{"n_layer": 9, "d_model": 128, "n_head": 4, "n_kv_head": 4, "head_dim": 32, "d_mlp": 320, "vocab_size": 1024, "activation": "reglu", "norm": "rmsnorm", "norm_place": "out", "norm_eps": 1e-05, "positions": "rope", "rope_base": 10000.0, "rope_fraction": 1.0, "qk_norm": true, "attn_scale": 0.177, "bias": "none", "tie_embeddings": false, "parallel_block": false, "init": "normal", "init_std_qkv": 0.0442, "init_std_o": 0.0104, "init_std_up": 0.0442, "init_std_down": 0.0104, "optimizer": "muon", "lr": 0.00357, "lr_mult_o": 4.0, "lr_mult_down": 0.7, "beta1": 0.95, "lr_head": 0.00593, "grad_clip": 1.0, "warmup_steps": 39, "schedule": "wsd", "decay_fraction": 0.616, "decay_shape": "sqrt", "final_lr_fraction": 0.1, "batch_tokens": 16384, "seq_len": 1024, "doc_mask": true, "train_tokens": 82520000, "steps": 5037, "dataset": "wikipedia_en"}
Each number is 500 + 25 x the weight over the matrix's rms, rounded and kept within 0 to 999. Layers, rows and columns count from 0. Numbers have three digits each.

# layer 4 MLP up, 320x128, rms 0.12, rows 0-319, columns 96-127
517505505481503551498495480496511490511501476505532522524493522484518485497533471491508488498501
498476506508468495442463482499516496547535466481492504505426521497486452479470465468519524484510
506560537478515491501493533461493519486493473539516467477491458534502519518522471499480546511537
498476542522517547493484485478530472547517510480486519552496445503489530537524481502524495536508
488498475526532504514479468514463505481508492510513485501523490518515490501467498506501496511480
485501521449502523488463516503502467493490490473515495483520505510467496474516535495513478489466
522512509511486534500494479479506508547570557530438518482452530510479520529475502535518503543479
487497504533480481464480465446473443480507512514477464496538446472518536475515514502472551500514
522509510551497527503470493505505463480485492533528517520482491518526487495501520487529473444446
507504563539468476550486484548504556479513499485513485498499534540427490482538515496513488486460
524499496517456509506486458468526478530511523481507517482506492503487490499504492506518483499485
508539462480503481524528503536534499477482469550451528521500530492520518521475470476427496470508
553484486490506455516457560477487487489493511532507523511485509484474525504536444489489513531501
499563468484485506453471534482487515480478507506476517531526503467516538489493472474475512522512
514459522542482458501487528507481508492513481501537540529526531517525499512475503452517529467488
461520508452522459550528511478467529491519470486454528482480499506450467545531456457473482468513
486566504492492458469477457475536481546477494506469480491466484527515498468527482483508487505542
499558527504503548517536543489499533511539505489505484491489518501516503497485479478486498481467
483476497498523492515494491511456524500432478503495486536517482477532438490522525548500477527494
484534510489464506456473430531494482569506509475480538518473513508520474493482521476535462484504
490505505466516492505495528450530515518521525527482477523492503440510519478503509496488509486473
507487481538507527526509503486457518471483467556468525507515515465467545495511483474533517477501
501493499500498444476497527482467500501496540500517543524507502490501459479553509525542521500545
477527527482499487474558500438506526527518498466508497562491525461517511512475442492496519510489
541496529480514512514478484479498541483487488429516471513484474475508499508503490483450516514494
510520527527515503469490478523475478469505528474508489513499536513502515520515502489477496538512
511503509492520499520478474475509509496491503507533510492471498470509465497499491524496515503522
449510523511456527539463521508523558484509488541544525488505504491506486472486509470513488490565
490546508469498525481517472504481446539466487522509541472485548498525511529500456486488535485478
469492517487481498462502484525457473513489447492467511498515508498483475510471557510517516473481
516516475487478526514498501503468511535491479523504512477498498493515493434506482492532471552459
530466524450491479511522487498528497524505497520513463474507506500490496547503480472461507554482
474480532470473496488467494536506499509465493506480537521472519537520501473523515497519513528480
503471514489513513491489509506482524499500489490510527534465513526504502479504484457465496480478
516485488496509481478478454476537486502489516479480489512546515485512481477531494442529517493490
474484524496540507449471451476543460460539505491460499548475505454507546515493503519516491543483
502517470484482500512482487481508489522521539510524520495507508481537471488488493490530559512469
502505506508504485465504504477513513481481494522471505525483490510533536522516483537499479509487
526506507475478468512507475498506468507457476458453452493484497507524527476539547468464522514517
511467513520543492514501512438517510516470501494449483513530564517502510494510497545525484474528
485512491507501502509484489467533456495495553507512523531502510516487519542543535478533570512508
535522531508472468461485502548466547456512455465394535504504493508500497520490476487522473462487
470495473530501526501457543500451459513548472524510507448483513546517525484516548488464471537485
463513511500517511486512476494525490484487521483456514492491507504548490491500504512490523490454
514517506507506472521502527500512507520503516517535504510463506499529513484528514487537523495484
501485494507472510573492474519485534490500541480497500488496476488553456508494521519470474491492
494539504521471445521469540495530476488514482497512544475510503513521538455459506534521513488488
451485494486506436491512488502472513491484461491509492517497478509467448523507493541470491460492
464486489486486511514519498489511493502508520498483514470474507487509480471499537484505518498478
508496507513506521496594502480520502478480480514512524491509521498507511483504501490501499489536
507492507506472448518478489503500489525520506464499482527487476512484512505508526478518475431522
509467508493524505514506487501438536487463499488490569491505498538512475480527489526467489492511
477459438482517451502530471458555453533487512528488489497490482532470462499539492468512526512495
483500481496486507499511509514512503498513509505501491506513481496499506499491502503499504494505
527495499520548518454444512487463492499457503523516564487509494494499544480492514509490485489500
545507479520510522471491496544518480502485519528521519517509495460532514466505494489508493490470
536522494486508522474501482493524503463519492526488515504483494513469475495524466552485491468527
494534550440498517545532493511473491560509488518522506495461470512492484432538482530502489501488
521547510480499486468479485499532526468495523533471503493506489480505531469522561539467491522450
498487500471492496479502507521513428490518505469508504481528506462514507485478482504519483499485
460486467522529469506533508518498505493533467493515484513493439451485495512488498477511513456484
481492510499528502494510511502506471450512496452493492511493517509510513490505517513556509493529
481526454520490454500512515513544516475471483487486484508489493494504524520481463542432514490525
492493458508487493492500491528503480477461482526500508481529519523461492495513490493537490499511
514514468471515483481485492452478496479499504434500489535504524505539512502526492532498467505480
481506438509486478507520527508459518538482528551520514540544512459535501520523480524462468532531
572513470481509497536472544471576535505479536467510505480502511519502512477493476522465520535567
509519522503475507514482490495533450483518518514498492511519476451496544495492512456548527553492
494520524493500492482466505458526507461524495452498453528474496511497479501478473463527540508472
499462491488459485526540510492492504473509492497513489505501488504521531488491502500526480444543
485533516497472481484531495531526474507444493498511496525508479481507517445504464457477472497486
506504493456482468537507483503503484512518497489527542494507538481476506495432520490465536479502
462539575512498489502466487486499520517469506489481481467463503464532507514536528501497480486486
515467474513519474514497489494444553489482545502497509496498513504461478530509496510500485516524
495503499498470513492518524474491488495511475526456511499536553474475509490513548517503496502547
510486522464515520502539491471523487477475516498566491518493500515560484477481484529493490507531
499505494562571520498488494532511475500485457530486486468489460461485499527497497482497505510443
503465529492496491510467480496490513474474444504516508459522453429522522462489464551522431494491
473508506499526482504522508504507516499506455562479508477518474462440470455512513566475459496453
535495505508476525502520508502470498478524502495509536477466481514494511465506525455493506512457
475526503466485487509506530455506522456491537554533548504475471495480557497513492470520557513510
554482502459514518499511511513522496482476549502485514502495519468499523558487417467523502501553
537506513491513464544497520494528535504522517462488560460526460483478476517540486506454489528472
520472521502539466505459476506517437514472535470503500469481502521500488497550515512509528520520
496471455524426503483504533469466488521527473533471564537479478507472480477481501517438469501534
450523509510517478540507492533508473486522494478517495460499519508495506501455524457528508521492
520494517474503499538518513491482474500550509547469484508470499500487500447513535496511462531503
497509504421504527481450506458489504492492517556529495516450542463514493543500459488512489516473
511507548516503480472468521506512483474477497483535498468489500514487499511497497519506505463510
521480484539468495472502500463506526521522545505474527473460490469488509493433523524502511455443
514523459432472537490505526506516481524536529527539468467505509455479499527532509498492510500513
510479492506500470500455484491531477531504477507513486434440517479459495468486474479483551504511
478546524499496455505526500484462535502498462504509477494514550462512486500530532483497559525455
529467525545499485509460505470483515469552490543457573521517504503491483517482495535491500508493
511530478500521481494473510509479536522475515490526472479499499528497514476486483526472507504508
456427523507463465547507512480528534518488475515517531483477498509516512494514522450535479496496
539474518483514512519509496501507512505499495497492476469528486520503507534472482513494503509510
491520483490501512535545488506500516511521498509535502483492518517484508526507482498504468499509
488517495486486481469496490502494504511488491489518489488503493521479521484501482508489520507488
455496522535533548507518503453507491531492451525535529465478539462460439515517480469520481509529
486490487441496513428483478473488477545479508504520491520486496467478450517508501527512520492518
513537481467533517478498502506499489520510534461535446483468454485481543532520487514538481497508
474549496482532490487522525543513503492536531491515501521502467515502485521484526486470498521539
507507478484508486459536499529485469559502490519493504562470477538538459517442486507452493526483
501514517514480527504487533481515526483510508513512532483480477455471500489486486453498563506520
524486530514506456509531502514522500455481528445535540493504489548500555480460533531464486484528
493503510476524497503513522527539494503517494441494474494499467550488466470498497511468487491518
483550506549477453507469540506496519468478491454477508507510498521486444486520542499487465470550
540483516464533517460485485515444469512547506499445506523537499487557508473485509559529554497514
522508493537478544544515525507504495448585526495528553514520487495542510520506480573510479493529
532480534461499522518490500486514514446510530509487498493455503508499463529495530537504488498539
508465512492508485543544487503479484455517478504554506513480521482516498504477490447491460526461
490537481479499497529509475489530473505525505494491514537473535533538519505518486479476486481475
453497498527498515481505474495519466520547515507528506529481468484495519483476489484494518496483
469483470492515536549465485494480467555503543525534520467509465503468473520495520506492498500505
484485553496525472515532528487492462499535508505500517526477516472503486484456550532494499474545
509483530495466557483456533491472512516502488509533529462520502488501454476491526482543510522472
540484507475480487525497471508530526533554507506512474520511525505462503493487487457483506500511
482464514482490430550504496523443503525463521526489485499495478469523472501522478537494515484498
492460477537487523553497486493527540498473482425481489521511505505487513477482489474495511517518
490495515489513464511467474562482529418509519453497520508481500500498502470509500503491457490492
506504474498469512479467477476497479523501491489480515525506534486458558505481525467527506503576
474448490516459504495477522525544496457528505476516485453438515471501526515504532466511497472519
541545493557523494488543510468453494498551472539458510496466498513514496546500536526492501482556
524492548498505508480493461492491503505449450477468490570502480532537467503504500480521510537510
469463499485500464532471531442505471498500471473461506502486524503490537524474491500468520493487
490473501534476490477477501527455438458514536458499536499492508469518488511463459449510502509534
517488536478493519491520491500445489503499501511518487506467492469510487460462479477527559496466
495509517516490535450508495471510522512506495452486486494493482460527528493509514507459478504518
454533520488489551528500497516534490557516516520476528492537499538532434498497527552473545507500
449520519456508481527509531442508529481497517527492502523481516529490505506550492465443520480490
486492460509523507494523477501500527499499463499486557506498512523473479535484546559463477515544
536523556474509515507491542492461514480472492479467516480480488479522513494503464481479515480528
499496491511496462513537449531514511511486530490497489518515456509518466516521450503502427506485
461498458534499481567522450576470488459470472517511488463490500492515488460516482481490545490464
486512511485466504516464485543463486541509473504459443511534453524472497467492496508485540458510
467515535500470539505467410506502486488516501502485510492503479536512515486509490482520472515496
534522445511524484481470502485478529431490527479454534518449534536506524518521509493445491499509
471533488469508531515550481507499456459486497485482500482475494544517536494494525474468447456509
464511558531521489472475526499494466502504473518520506544470483518527532489474509478517475476515
513522485494540520478567514544451506446500530472504484468495491512508475491492542531534524535499
558489509496515556449553515513438548559529499525504567447557483496538536475509522524502460538492
507516468516509492457489563519473508526484463467516478480503555511511532493499503530516509484498
504507498526475476496516512485478572495535459510496513465513474508482454539532501541435508535503
506498490522498465497509530519478501491514445535448461505509504513511472527483514507531461476537
473498530502512490502539506521469474523463501536492469471481527491471496456506490499512490486504
498500531478498513445513500523500477490536552479507526516516465507490482491471531507509520514507
500497529474539470531430492486501514517485534472491471471518520576538515491475477481522512521452
508482497534522459505523527532493552522504442469464535494495477478553501480497514533487511498517
517502507503484519512494540503452516525472498480508470497507536486497482538505503522509501501500
509471535464488505495554524452547518530523498468473470483455518512546534469502506472491510529513
491510542513507472476471495525516483469503478447458470516544520511549551506524476399527455507548
482487492506541483475510514470467518493504455478495498528520530516576551483478513512499532518484
496506493441523542482517542511468491511499499504518510520459520481557488479544511490543487465486
517499500515537516548502475523469495503479487518518551472514494518478437530518514485547510471467
448525427486497489498543545488489533528473504454493460481501491527483509513500473517529540491516
517529517525483466549475482503501501518478494456545495490522562551518504519526525509520536484502
477482512502481483507491530492485483525501525505492505505506479525523489489470538467534500529475
531508495501488482517536475485519460461519538489471494505524497473522502488482521460489504507484
530472459505495533512513488441468508492517481536516520457513480516531553498473474447525498514472
472518490491583484483540490482489481512505444501502496455480547520515473542478466480480518505535
482512495479509544480507484541521440498477522500515517510500482448536515518502488530504538464467
486448547496548510471521534499499491512497531510435496522495502543483508498542492458537468478507
510507471470490474513526543449544550457496525504489543472504490530494507523523435519485450452522
518536487550518514457496487503472500487506478511462477469524547463481471533493513506482538530458
517504496455470508480473506533518518503445527548476501529514521478494473496479555516509549512525
542500499513439467521506443524463467494538507491492545517502561534501507516504499446540510484535
434538455511488471528464499476540552504501502505547524499501447493475479460514495534474515495513
473542481504475516517497519478485510530461459489459489535490531476522563486484490510508499507514
530463493503537546520448514460521507557465485491518502502520485495515502486510498522519514488562
470528526481518524463524519508517494485531476466478493464497487472473504524508506490495475487526
470505481499500515474510498504521481466483507516515466493508455523490462497530473461486498486509
483459484484531523511492488507473480514454442517512519461526483481508544491477466501484458531490
515499508480471502542497532477491477527520495505512499513516478469530519475480512488504552517448
499462501497497484531533488498484513474510506482514534525490534476498479507473495510501484526510
461481537502485475518490479549421487513499472499466478487565449521504522500495503494525504507494
504530528497466532484467563527509507503490505495488494534481499491463497476540474518496483413507
491476494501495489518474480460511519508491445492492523507493487511524509496516503489474463488528
506508504509521510471529492503494523550521478507493472523507448489526523492493494521527514454500
522502499532502516518495523490517493517525542476549482464488496469526429479552468548521525496519
490504482498475487439480494491465495481505510533529501467469518517490491510433498524461496491459
477492535493467469490490532489508501472511504533496472491524501476517549492471474527506462469504
477471527485487477527534474539515489501531501519496527537465504487447475522476524527504552523518
450478477496464559497503546462528479521473461449477478505477491481479539538468478538508482496504
499504477529517537496490489517473530539498476524541476489528513563535525488502505531524512516496
481466510474485488476495477524485444507507469530493550485486489514451455527471489498523485499508
429466511536526503513474510565486476459525473471501511494548505521470479540520524495506506512527
484477476512507498492474501500492483487504486557521504486488509483465482489441494540475509464528
455494506516508521521505500506526521476505500474510496511488532538482515505502460506497529518460
522488482491496482508465449567507525500492517492532529550565532482452496514534543506483530459502
471449505511511463526516525490507546498530530515506513499476527470481499542482464502539494526510
483462480488453527484504480494484527469506489482474479488467516469506450496477530501455452529505
543523475502512510470505492507529490529520492497500514520549488519437498471517502538525535480498
529475517474550496491497492536482493443470467497515484473494494522495490493503490491510511496540
516507524493479476500508492502498528475486469507494500478517497504540495519499466515476499499525
495509510526487510495514482494477515522509535474512440479515496522483542478487489483490517525553
510543498508503507497467509492516520477449516498499512534521489529522514473499485526488527520510
521441450511514472543522504472489481446505454508511492504475560501494534494466484481492486523490
509503499514480537476485497487495492509522474464492505487469516496503547525545459506472497485487
539485526499514529455532502465482552502442476465497487496521520509454507494525514476530516516522
526508529517531452538520458485485469501495512487465480451466549507513521460491554532537534493491
511526477501493522471481543503522515487519513494517521538512475524547534492523486495510508502495
509485507479482513480508545495498532490504497525433510456485540509495503486530522481499518487482
503441488552560473438498454451469498510460492480506509448505548543479478460522539475470526512491
520506471493508524528497497515510517497473502521452541495509489493502496484530501523508503498508
528465528453518501510523488491510519542476498505496492457535487492482496495506504520530487521492
494511498513493490517512483495505527508512495485514485527489486480491512504505515489514503501489
495529504505513490533483496526496492524571498490499511520480486507541507512510514526473529529489
504551474480478482507476488518500521464496518469464533475499536490523500513493534481481570506495
514512503495504513541480528504531491521512498480502493494484523475513508507467501529487499486465
459501510486498528518469486500482514488498509536514493506483481474501492491492497473480500538481
491531501524518561464487517449474507540482516497520463485532491514490488483461450459489495482508
497522498510518515539487499518497522533490500441495476443532492487569468512516512506506495488493
535468470501505478477485489524501512508546495476489503474505500470498495499469476520499483553454
527518510497482518514519540484545440473474453421476491498475518515536494491562528461508505508465
515511493474521495505503502512514509509555518492487522539530485514554520504523462553529431458506
485489442502511532438483469494480443505486467494497531515499513469500465492527478479478483511516
457524485494506475502546456482473469477504487464530487506491483518552495460550491480514516535483
488558519496483495502469487527482498531487465498516542474484475478511520490497492520500486486507
532467515470506531471512507497491497526521484507513479491475506506500471517429499463482512498525
452530502508513517491538526462468536549511488555525515473555479503484464530516477499520546475453
524501519515526493477506487527469484491488500503490501503474513523487486519518510447489476540498
469533498504520547507493501536510510481512517506513541506479491502524498478499523480525513454485
484513473531533481509523527501489535494478476537530508518460502507496494505499495486509532504467
507532470520520551509534502493491521511498516491565519493522516531459480501518485536498484472505
479529465466497460486520480519472467458555513475508526531530483513523547441508528519496522513463
538509484487495489477516536479530461522505503514533455495476503471490491511516505526478472487537
528519449510505492491474519533499551493526489552531481475487465487452485512483523509502497491473
504454516462530511468495504452489460538525476524513527558474436449527499474470494525493513506508
459510547470479557452532490548514454475458491502491544477516487521476462490480497486551432498496
482506481549500492470498501493502514528509474502508535539486519518503511488466513512522492467511
471476479528562485473488551489485520472514489492502504510480514483507518467521511509501518496475
450534485513487518513519499518498527492486506482468470483471555538498534491530534509507466538513
487538468523492534447465473505507473467490477457491478499487490492518528488499503491514515501496
541494499500544482537501498565518524462497487516447511465453492507543498475487507500541474489519
514486521507521471519494521490543524485426489465479454489478535490497484517488513527475445512497
523484482473484492491515531504496513486518480540486492516515521510513441537497523508555440476462
495531481509493488477469490482499504463511489474521538469463493484469485487529521478535482506500
530534473502518506502507504493518475475536486475509515545498523534445486477530495531579512509527
517530470495515510484545482523506484517478513474457547495510498504530524477501494495489501523475
453491513437469516533500479470444491481463483483479469512509481468499536550476525510466534481505
511531538462486521554515533501473474497541519496532500521492464521498529527506529518506538492437
545492539510525485512521508485492487539491519532494509487540508481532500490487555501486445494507
502498498518532465510496515477502476494455473489492469466462468443514461556513550523522523493496
469498524533553480555471495512488488515528503478493488492480496483541518488491522507548535505541
489510500489489514515534481476469490561520521442537506518523505502463450485469486507505490503499
474511531485493517460484543480555500464470456498506483505543477504484509470534493512475501496498
483454488532554470502483533543484567505521483484500542521529498547480452479516494548507490516516
488476519466496500496474519515506467480486503473524476533512498464533502478483457454493453515534
544465487435505493510471528503507524488547531521505503503470508478500526475533516494485529526543
502503485525512484523492495495470537497523530504530517455507499491523461537542486502471485488520
470492506482478509497512493519534519487472547490482526474487541506488464513496512527436513507521
475515537529513501486522519470472522463525450498489509499510505498526546499521528528496463525481
491472486476540540501468556511494534477448491507501521489502494500505503533493470495479486501480
474514536507492538528507472570505477479536517477468527484545506469484502511535535498505523514492
529504532494480569503508532447521515518537557526520497528507509506482586492476538473464526544489
495507519496512478460455491445481512542490482511478510504479503500495551497510460518495489484505
520465506501526503507489498482480490520421518461525510492468516495505487510477488513530458559481
460455501456526513476491508498502497479506528548500530468484525496498542488521503500505454448508
502455492498467478495549473516505491506535510506497448488499474496515514476529508507509523511517
512511505514506494497481503496482491492494483469517510486508489486506482509503491476495488517500
467496505536513473525514449472485476491558535480480545517461434531497478537519457497477499447477
481482511483484471545503486506512555470527469502497480501524513480475496506513490474522508495526
524515510517487501470488447511488478534526520502488519481494495478537473490507534529442528487425
507500496507531482535484536525524511461464522478506509463556491485492505479525524506529497433555
510453499520484534491474533542544542484509544522509481526518516523525530532511531467522471496501
491454548541470474514467498482532545505516484490500485479533532540461470495507526443487490507479
546536452467471503518488500529485508488531481496509528488503494483511446505538500495470524533483
518508493504487481511505516503551496501522529504495509513524510489478500530484485465472474514503
465477483481491497522517510496496510545511497454514485502472563510492468512502501505510512544492
509498531536479515499495540516512500491555552501532454540478498508502527525546504495508479479505
502477484566452490541504487472521471566531480537505490486533489515529480455475523508518475485523
454493518502578495507489538449532515501522501510503500458515491492574500473481514529474484500514
507507520452511509508526498508480476461464482507467461493490482506510494494511540529484466517513
490503538443507502506487497506487470515486488456480511511490493471441497504502516509526542496461
496480490486485511456509492504510521472475481515490549522505525527462459490514504506468517498520
492482526482478521457454515510513519484491520510512523482522480530467483482533488542437438496499
512544525459487518507562530488503497512482525530529521511511523520519474509544520519529433480515
510490503475485503535478478547528495486503500488489442520483520459538462504481517464497519518503
496479504488502484483499495487506449512499488516491500517527517506497529496509479528494522479516
520512526503480491533497484525445516472507517488503494499491510532558483520504463456520452493470
527475476511498487474504517521494516484449505480473491472489496485528493491498487554512489481453
520520484529493551476508434514503521487496480514476446519476490497521528503511489529512468462515
506494497484531485523500480502534463466509502489499492519496474510460507506474508573475534502470
468521523517482559517527528453502495540521496494495492534488532505469464518513480526482490516481
469479492533528538426457474502518503479496508504487504495534492524485524509509522454509525518504
491506490502500482491533498486513504486507534505494502469493494461487506506482505476475488508463
542494488510503467512472522466497548515476510502508500489492499511446488538495520530483495485465
463527478503501504563490499480518514467534494512520514469519506465494544506465472486489496468489
484537468492441483515490487500511554510484493486492551536537513500478516487513528472504476462457
439531476485521498518487518526547512504547511494474483528455504475478510512481509514457478539455
495493551490505494499480497514527489510521517517489502535483452486523489519455512478486496466495
478536505511537506474533502478448499542507481491483469489521473489511470524462493545464468498504
477469464477540486487532544531489518462508492518468496492484491464490459514530503476503423505479
505488509481513472433483483503497456508484484537516518477505477462477497503488513496504528501473
496473506479497535507514506453480526507507532508499536445468484537483495455515473524499531473492
462548533496518489464507528455459501486519476458509518450535509489473501502479518467495526517512
489482502521505498508496470517465512518515490497542535491472513499515481505505480477502483507492
509503452510495481485510505528467542500481477534485545500535505542513511481502486525479491472476
512478538514490478485520518469502516490485493489480471518463527541529515502447527526521467467455
487481486462501516516502475463496541461483491505475498507457469496538481489503459500505529513466
512494476464540515514497507464524543484487488496450472474498500481512521468501507503509507473528
509485491503542519470512494501497486478496508479512490511553493458478488484489484526478472560516
549469520503487544492483494486503470517458508498529501492508524499508525499477486504490481488484
480472501511492529552533491523517472516502497514493533517541496472470487550509502456546557487497
483535472465512485533504515540502534516477504527546534482488538494504488445490487485512570447496
506558473474530507495555527460528487471505495520502533537518475493535516464474507547502492482481
512538533529470526512473500505524477500488510543510530472515552485480491448514507512504542511534
487519510494511514500492461469476488512515476520473506507530538538466516501507498550513511508553
506500472553498514529524521487501522486481493529475504487488516509503473506521477530523424444523
519503458508506503499511522480464534541542486493516510478473514494475487535504506506517473554538
532531486542505543473506443489517497514512520511503503492527503496433527528507501499542493510521
483534462443536514444471520464511483507559519525534495457495476503520500502473494497498570498440
471484496471500471528499538493526508490504507478480490475512500537486481481519444527523503483500
485534534456483542534454505496505465512507521524503489494488498494518479525486501460477534491508
490506472491501490552480547443505516481528451475513491499469503489453531476514488463483486514480
465519509497521536491516466483496513544510512473518490507550475514471441464514475494535508511461
552508529471506506491532523460487547511482489500523502495535530508465467496480517506508514509490
496490461516459516454493528534483558489504508507493462473469490518513497510511505508499485494477
486426510486495494507478501495490530455534489437487448477507548474513502491487484481468502532497